config.yaml
d_model: 192
n_kv_head: 1
head_dim: 64
d_mlp: 768
activation: "silu"
norm_place: "pre"
qk_norm: false
init_std_qkv: 0.0473
init_std_down: 0.00482
lr: 0.00294
seq_len: 1024
steps: 6794
Each number is 128 + 24 x the weight over its row's rms, rounded and kept within 0 to 255. Layers, rows and columns count from 0. The size above them is the row's rms in percent of the matrix's.

# layer 3 MLP down (transposed), 768x192, rms 0.186, rows 473-489, columns 0-95
size [102  94  90 106 102  98  99  87  90 107  96  94  96 101  98 101 110]
[[113  95  89 171  98 156 168 157 142 121 147 128 127 151 193 103 126 119  97 152 103 146 171 136 139 128 106 139 123 135 159 135 147 143 156 145 116 143 105 153 120  76 156  96 113 131 111 125 123 117 111 135 109 148 130 164 102 138 123 131 100 155 112  91 148 137 131 127 139 114 141 128 135 133 137 162 113 146 138 170 126 146 124 110 107 117 118  92 154 144 164  68  89 128 117  70]
 [137  91 135 137 132 171  93 148 142 139 145 112 104  98 140 112 125 109 139 109 132 125 135 129 131 117 136 142 106 153  71 108  95 122 116 118 121 115 167 150 116 106 107  86  79 118 143  91 128 116 136 106  81 141 103 115 117 100 121 146 123 155 152 121 104 125 129 178 136 130 127 144 114 142 111 115  77 142 140 115 136 113 132 137 126 141  70 123 114  90 147 125  93  80 124 120]
 [122 156 108 150 174 136 113 138 134 119 131 137 120  98  97  87 116 141 150 171  66  83 124 102 120 111 125 145 129 140  92 109 124 121 106 148 130  86 109 141  98 127 126 151 124  92 125 138 138 122 146 123 112 123 166  90  91 107 104 113 151 126 157 106 150 179 100 122 164 111 127  95 133 142 120  83 104 111 142  92 147 159 127 101  88  95 124  90 111 114 105 107 107 132 126 131]
 [152  66 131 115 155 172 129 117 129 110 140 142 168 136 117 123 114 130 112 121 123 152 145 120 136 149  58 105  96  89 181 113 128  93 160 131 109 143 129 151 193 128 130 127 115 135  67 130  87 110 140 140 113 180 100 113 158 123 171 106 135 126 129 125 117 111 165 134 123 134 130 139 130 135 125 151 136 127  98 156 126 126 147 129 122 109 109 154  85 139 158 148  99 116 140  77]
 [146 145 114 101 107 121 132 105 150 129 152  99 111 118 135 101 115 114 135 110 111 122 115 115 141 161 140 115 137 119 122 127 129 134 126 117 159 114 134  74  94 168 145  87 148 131 136 164 147 123 171  77  93 192 144 138 127 119  93 166 140  99 129 121 155 108 114 104 137 141 145 119 166 133 131 163 155 182 129 175 193 106 122 107 113  79 110 126 132 127 126 161 109 167 110 123]
 [115 161 160 109  94 137 128 120 117 132 134 136 123 133 133 114  85 111  96  73 112 134 115 173 159 143 139 102 144 135  82 149 114 115 123 131 137 159 129 108 133 121 145 184  82 150 128  98 134 164 124 166 134 101 108 147  98 113 163 104 121 133 153 128 110  96 118 158 117 128 119 136  86 169 161 157 115 182 172 133 112 147  92  95  80 118  96 174 128 116 113 159 145 101 120  95]
 [147 116 129 153 125 120 117 103 152 133 161 122 122 135 141 125 102 145 188  90 118 133 130 128 147 133 133 137 164 135 129 129 111  90  90 119 129 135 123 129 116 160  78 173 148 105 136 140 122 112 122 144 183 134 121 154 163 125 141 111 141 114 164 146 120 160 146 121 136 134 141  92 115  99 186  91 136 149 182  80 169 129 112 119 124 163 149  91  97  88 109 130 188 131  92 148]
 [166 114  95 154 154 130 120 104 157 114 143 148 164  90 165 134 151  66 106 118 134 110 128 130 124 143 133  99 163 161 133 132 132 132 154 139 162  98 136 118  86 132 153 153 119 163 145  98 118 105 118  99 123 148 114  95 135 110 125 122 126 128 104 133 109 154 164 132 135  94 131 144  88 139 119 144 140 165 158 156  63 142 114 102 134 101 118 174 159 133 126 132 127  99 124 121]
 [141 132 119 113  99  97 148 164 118 149 138 138 147 151 138 108 117 115 121 169 135 121 129 131 141  87  77 103 134 142 152  87 126  90 107 131 137 155 128  93  95 147 111 134  94 139 141 141 112 111 133 132 164 173 146 109 103 108 128 137 106 118 165  91 115 126 110  87 105 143 131 175 152 133 132 133 158 111 194 122 134 138 153  97 110 161 143 138  94 168 127 142  78  82 149 126]
 [176 117 120 133 127 120 147 102  83  99 128 175 161 121 121 101 133 162 102 122 115 169 120 131  86 141 113  85  94 116 141 117  88 166 136 137 150 127 140 123 103 105  79 145 135 115 124 134 138 166 173 186 147 126 143 126 127 164 158  98 117 112 161 147  88 133 153 141 112 156 120 136 144 120 134 168  95 118 106 134 144 103  96 131 138 164  84  92 119 128 162 133 109 114  94 112]
 [132 130 114 154 131  98 139 149 130 151 156 162 146 128 139 116  68  87 136  95 123 126 148 110 125 112  99 146 114 162 154 117 126 177 145 142 150 127  83 121 135  81 104 129 128 124 146 106 137 107  81 118 107 126 148 145 140  75 117 142 108 129 131 139 182  98 156 124 131 141 130 131 114 126 124 104 126  98 155 100 109 165 118 113 136 129 167 140 155 146 145 150 130 117 181  89]
 [122  91 125 135 128 121 109 120 142  57 125 147 123 104 122 109  81 156 186 140  97 143 143 126 158 150 111 147 140 121 102 122 134 128 137 115 137  96 135 144 108 112 153 146  92 138 114 147  97 130 129 131 144 124  95 127 132 132 114 129 108 140 123 148 130 132  88 152 109  93 145 133 142 146 165 139 105  97 142 112 136 135 151 106 112 163 139  70 118 176 120  79 152 113  98 107]
 [105 124 114 158  90 161  61 125 146  97 160 150 137  81 155 127 168 145 134 135  98 135 138 140 143 136 151 124 141 102 135 113  72 145 183 134 140  90 127 190 128 174 109 118 124 112 123  93 153  95 181 136 126  93 109 145 116 128 119  74  89  99 140 112 121 124 133 121 113 161 106 150 104 112 125 129 116 109 121 163 120 125 119 144  98 111 133 136 125 112 116 152 179 132 102 164]
 [124 136 133 139 135  99 124 148 184 101  86 140  58 132 111 126 120 149 106 139 141 107  84  70  78 159 155 140  93 119 163 132 135 143 138 144 101 111 122 129 138 138 112 159 160 145 147 142 130 143 102 101 164 125 117 154 120 148 131 126 142 139 155 152 116 144 172 107 104  75 114 125 143 151  94 115 128 145 162 148 145 123  91 136 144 175  92 140 161 122 100 127 142 139 131 134]
 [109 124 134 166 103 144 153 165 109 127 178 147 173 138 133 126  97 125 107 173  70 152 184 162 107 117 149 145 160 131 137 101 115 145 164 121 108 136 164 134  90 156 110 120  91 126 101 162 109 150 101 179 133 184 106 114 127 138 131  79 115 131 146  86 131  98  95 113 158  63  84 141 114 168 112 132 145 111 145 116 129 134  98  91 112 108 126 118  77 141 192 159  97 146 117 105]
 [145  75 105 102 114 154 129 157 116 166 161 133 140 139 148 128  99  86 146 111 127 142  99 117 157 128 151 114  89 141 121 117 125  95 128 144 120 117 182 124 122 151 159 150 110 135 159 147 149  80  85 126 150 177 167 129 108 126 155  91 134 158  73 100 126 157 145 153 158 119  98 128 138 101  99 116 121 158 123 119 143 135 141 118 186 125 139 143 154 137 141 132 131 142 114  81]
 [103 167 102 103  91 102 154 113 125 168 123 136 102 122 153 130 118 111 127 161 119 146 160 154 162  96 111 161 139 180 127 121 110 168 121 113 146 123 137 120 133 122 132 147 143 100 117 112 107 153 123 107 113  89 120 137 136 143 158 141 165 132 147 122 117 141  95 148 121 102 117 131 120 126 136 131 140 115 152 127 130 128 179  91  92  75 123 119 102 139 137 108 138 136 128 107]]
# layer 3 MLP up, 768x192, rms 0.214, rows 474-489, columns 0-95
size [ 90  92 105 111  98 100  84  84 110 100  76 101  91 107  89 113]
[[ 83 119 133 160 115 112 181 164 135 146 144 159 134 131 153 157  94 130 110 116 126 113  67 116 121 118 130 192 144  89 149 173 114  82 134 117 141 161 167 127 135 145 122 144 148 160 121 123 131 124 165 148 176 129 103 104 137 147 127 129 153 111 128 118  85 162 125 123 120  90 140 142 164 102 165 163 133 109 133 119 125 149 126  90 122  87  91 104 101 115  80 131 113 144 110 108]
 [ 97 129 125 132  95 113 123 141 134 113 134 148 154 186 106 137 123 141 111 113 122 156 147 128 142 105 103 116 141  71 155 159 107 136 116 105 132 165 158 124 175 126 139 113 127 158 157 114 136 116 116 131  92 134 116 142 140 125 128 151  88 113 175 118 124  72 115 145 146 112 144 131 162 131 125 136 150 148 106 145 141 116  59 107 143 147  86 133 156 186 151 139 133 115 128  96]
 [119 170 171 126 132 118  94  80 119 155 145 118 157 150 152 166 158 123 121 125 119 142 141 124 107 136  96 161 139 142 106 108 141 163 138 128 139 129 151 103 114 136 124  78 158  99 175 152 153 154  75 182 133 128 136 153 131  92 127 143  84 128 117 135 129 131 133 126 138 141 113 110 144 168  95  86 157 129 149 122 132 175 141 139 147 115 117 106 119 132 123 153 104 129 106 107]
 [129 108  99 130 146 135 132 145 102 130 107 138 116 117 155 113  99 135 119 123 166 145 121 133  76 119 105 150  74 164 160 114 141 144 157 123 141 142 144 141 130  98 112  87 108 129 127 136 156 122 133 185 139 114 140 131 165 170  92 120 126 138 107 116 112 135 116 145 153 143 130 149  72 100 126 115 112 113  81 123 124 149 130 116 154 144 105 105 135 130 112 148 113 163 135 138]
 [133 139 111 141 192 146 120 104 130 128 134 180 144 135 107  88 136 122 158 121 152 128 170 137 120 143 171 119 147 161 127 107  96 136 141 152 169 126  93 141 118 127 162 135 138 148 139 139 115 159 128 117 157  95 130 115 139 155  69  75 144 174 116 116 109 121  85  95 119 116 111 100 151 130  85 144 133 118 114 138 118  95 153 172 133 142 115  98 167  95 110 140 164  94 155 138]
 [106 155 155 125 118  88 138 126 129 148 124 150 165 120 128 154 101 123 127 111  84 144 134 158 120 106 111 144 114  76 106  99 141 112 198 159 131 139  98 110 136 154  95 135 134 137 119 130 137 123 159 115  92 131 141 121 127 111 122 136 125 150 107 129 125 156 111 117 175  99 122 152 136  97 121 126 128 112  79 119 111 145 147 191 132 129 144 145 157 159 154 187 110 154 105 125]
 [103  95 136 112 103  80 131  94 109 149 103 129 144 151 108 135 105 187 122  96 139 122 126  97 119  75 109 125 114 102 115 151 140 147 140 123 107 173 153 132 114 137 123 124 154 169 107 120 195 109 148 119 158 127  98 127 162 108 168  84 114 142 131 149 128 121  71 142 145 123 137 101 173 128 156 124 136 135 143 118 151 150 146 145 119 131 125  88  94 149  79 131  91 115 125 168]
 [124  83 169 141 132 120 120 157  64 112 131 105 117 130 143 147  82 175 119 153 116 159 130 150 155 133 103 138 107 143 145 136 169 123  97 159 145 180 175 116  92 101 161 171 115 126 160  99 136 148 121 172 116 148 129 130 140 141 153 110 160 125 153  99 121 129 155 110 127 143 138 139 125 118 141 167 128 151 132 153  75 189 148 127 141 119 172 132  97 114 126 131 152 164 111 120]
 [118 118 159 150 139 141 146 128 122 125  91 102 161  94 116 166 125 169 130 119 110 132 125 129 139  94 130 125 105 144  71 135 149 150 116 126 151 137 148  99 115 116  79 120 176 144 177 164 162  97 131 128 131 145 137 137 105 108 118 163 141 134 153 152 108 117 119 144 175 132 116 117 161 118 153 124 126  89 119 164 105 117 115 179 123 122 133 124 120 142 110 143  83 182 145 103]
 [134 120 132 116 129 105 121  82 105 112 145 176 129 112 173 158 147  90  87 138 148  90 112 148  87 163 114 155 132 141  90 136 169 120 135 110 120 137 162 101  96 135 137 113 127 108 166 112 144 109 134 160 137 145 134 113  92 163 119 140 158 133 121 125 149 102  78  95  55  95 119 140 136 138 120  90 178 126 146 120  99 153 119 119 123 153 125 155 102 160 104 111 150 143 102 145]
 [141 124 107 117 161 153 156 127 112 112 177 111 123 106 140 132 137 120 137  64 136 129 124 171 154 137 154 158 118 117 133 139 139 139 147 122 141 127 119 148 107 150 106 103 143 114 101 127  97 161 129 162 133 167 135 129 196  54 113 120  99 141 117 125 118 102 152 145  86  72 138 145 164 100 133 136 112 139 118  97 155 161 150 133 138 129 151 136 170 153 133  77 106 128 142 149]
 [164 154 122 128  96  80 125 144 112 101 129 136  90 120 125 124  60 161  83 107 106 151 126 117 116 138 129 120 162 119 112  82 130 145 158 100 140 117 112 138 103 120  68 128 185 117 142 144 121 131 133 103 117 130 158 139 178 126 123 111 157 150 108 157 148 154 126 188 136 116 137 109 133 110 120 138 121 111 101 148 178 140 109 143 128 125 114 135 142 161 117 150 112 134 138 103]
 [129 152 136  91  84 122 136  89 111 133 134 156 137 143 105 135 104 128 146 121  94 159 160 172 137 137 110  86 122 168 125 145 124 128 120  84 143 134 141 106 115 144 156  92 156 134 149  90  94 135 183 171  69 131  95  81 139 128 104 144  79 109 134 130 149 103 150 117 150 135 107 146 106 126 129 127 106 108 105 156 138 128 106 144 105 126 123 159 147 142 157 147 135 119 135 128]
 [107  79 142 115 128 136 106 113 105 155  90 115 143 115 121  89 109 105 121 159 104 111 138 119 149 122  91 119 127 121 129  74 173  96 101 114 111 117 110 141 152 141  78  90 130 135 131 105 114 114 144  99 123 149 153 147 178  71 116 134 151 139 101 113 100 140 133 128 150 149 126 137 131 174 132 141 139 147 171 137  97  89 122 125 115 145 121 114 111 118 108 177 121 190 124 171]
 [166  92 159 126 108 178 116 117 133 102 117 105 178 104 144 125  94 148 122 150 135  81 117 122 134 140 106 170 136  99 121 104 115 137  89 112 115 151 145 137  96 129  85 102 180  99 133 118 114 113 142 144 115  95 140 134  62 129 102 103 170 159 110 106 102 140 111 128  97 141 139 139 126 108  99 161 112 135  99 117 147 126 140 136 133 102 139 143 179 156 119 116 181 107 149 119]
 [ 91 111 148 161 181 156  94 117 148 131 153 119 105 134 150 164 127 176  98 149 160 152 125 182 114 145 107 128  92 126 109 165 174 113 116 112 121 125  85 157 167  94 145  83 124  90 117  82 135 117 127 112 134 165 115 125 129 110 143 142 136  77  95 146 115 123  98 131 126 114 108 115 106 146 148 127 150 126 109 103 120 127  94 143  95 115 120 159 101 134 111 163 136 114 153 128]]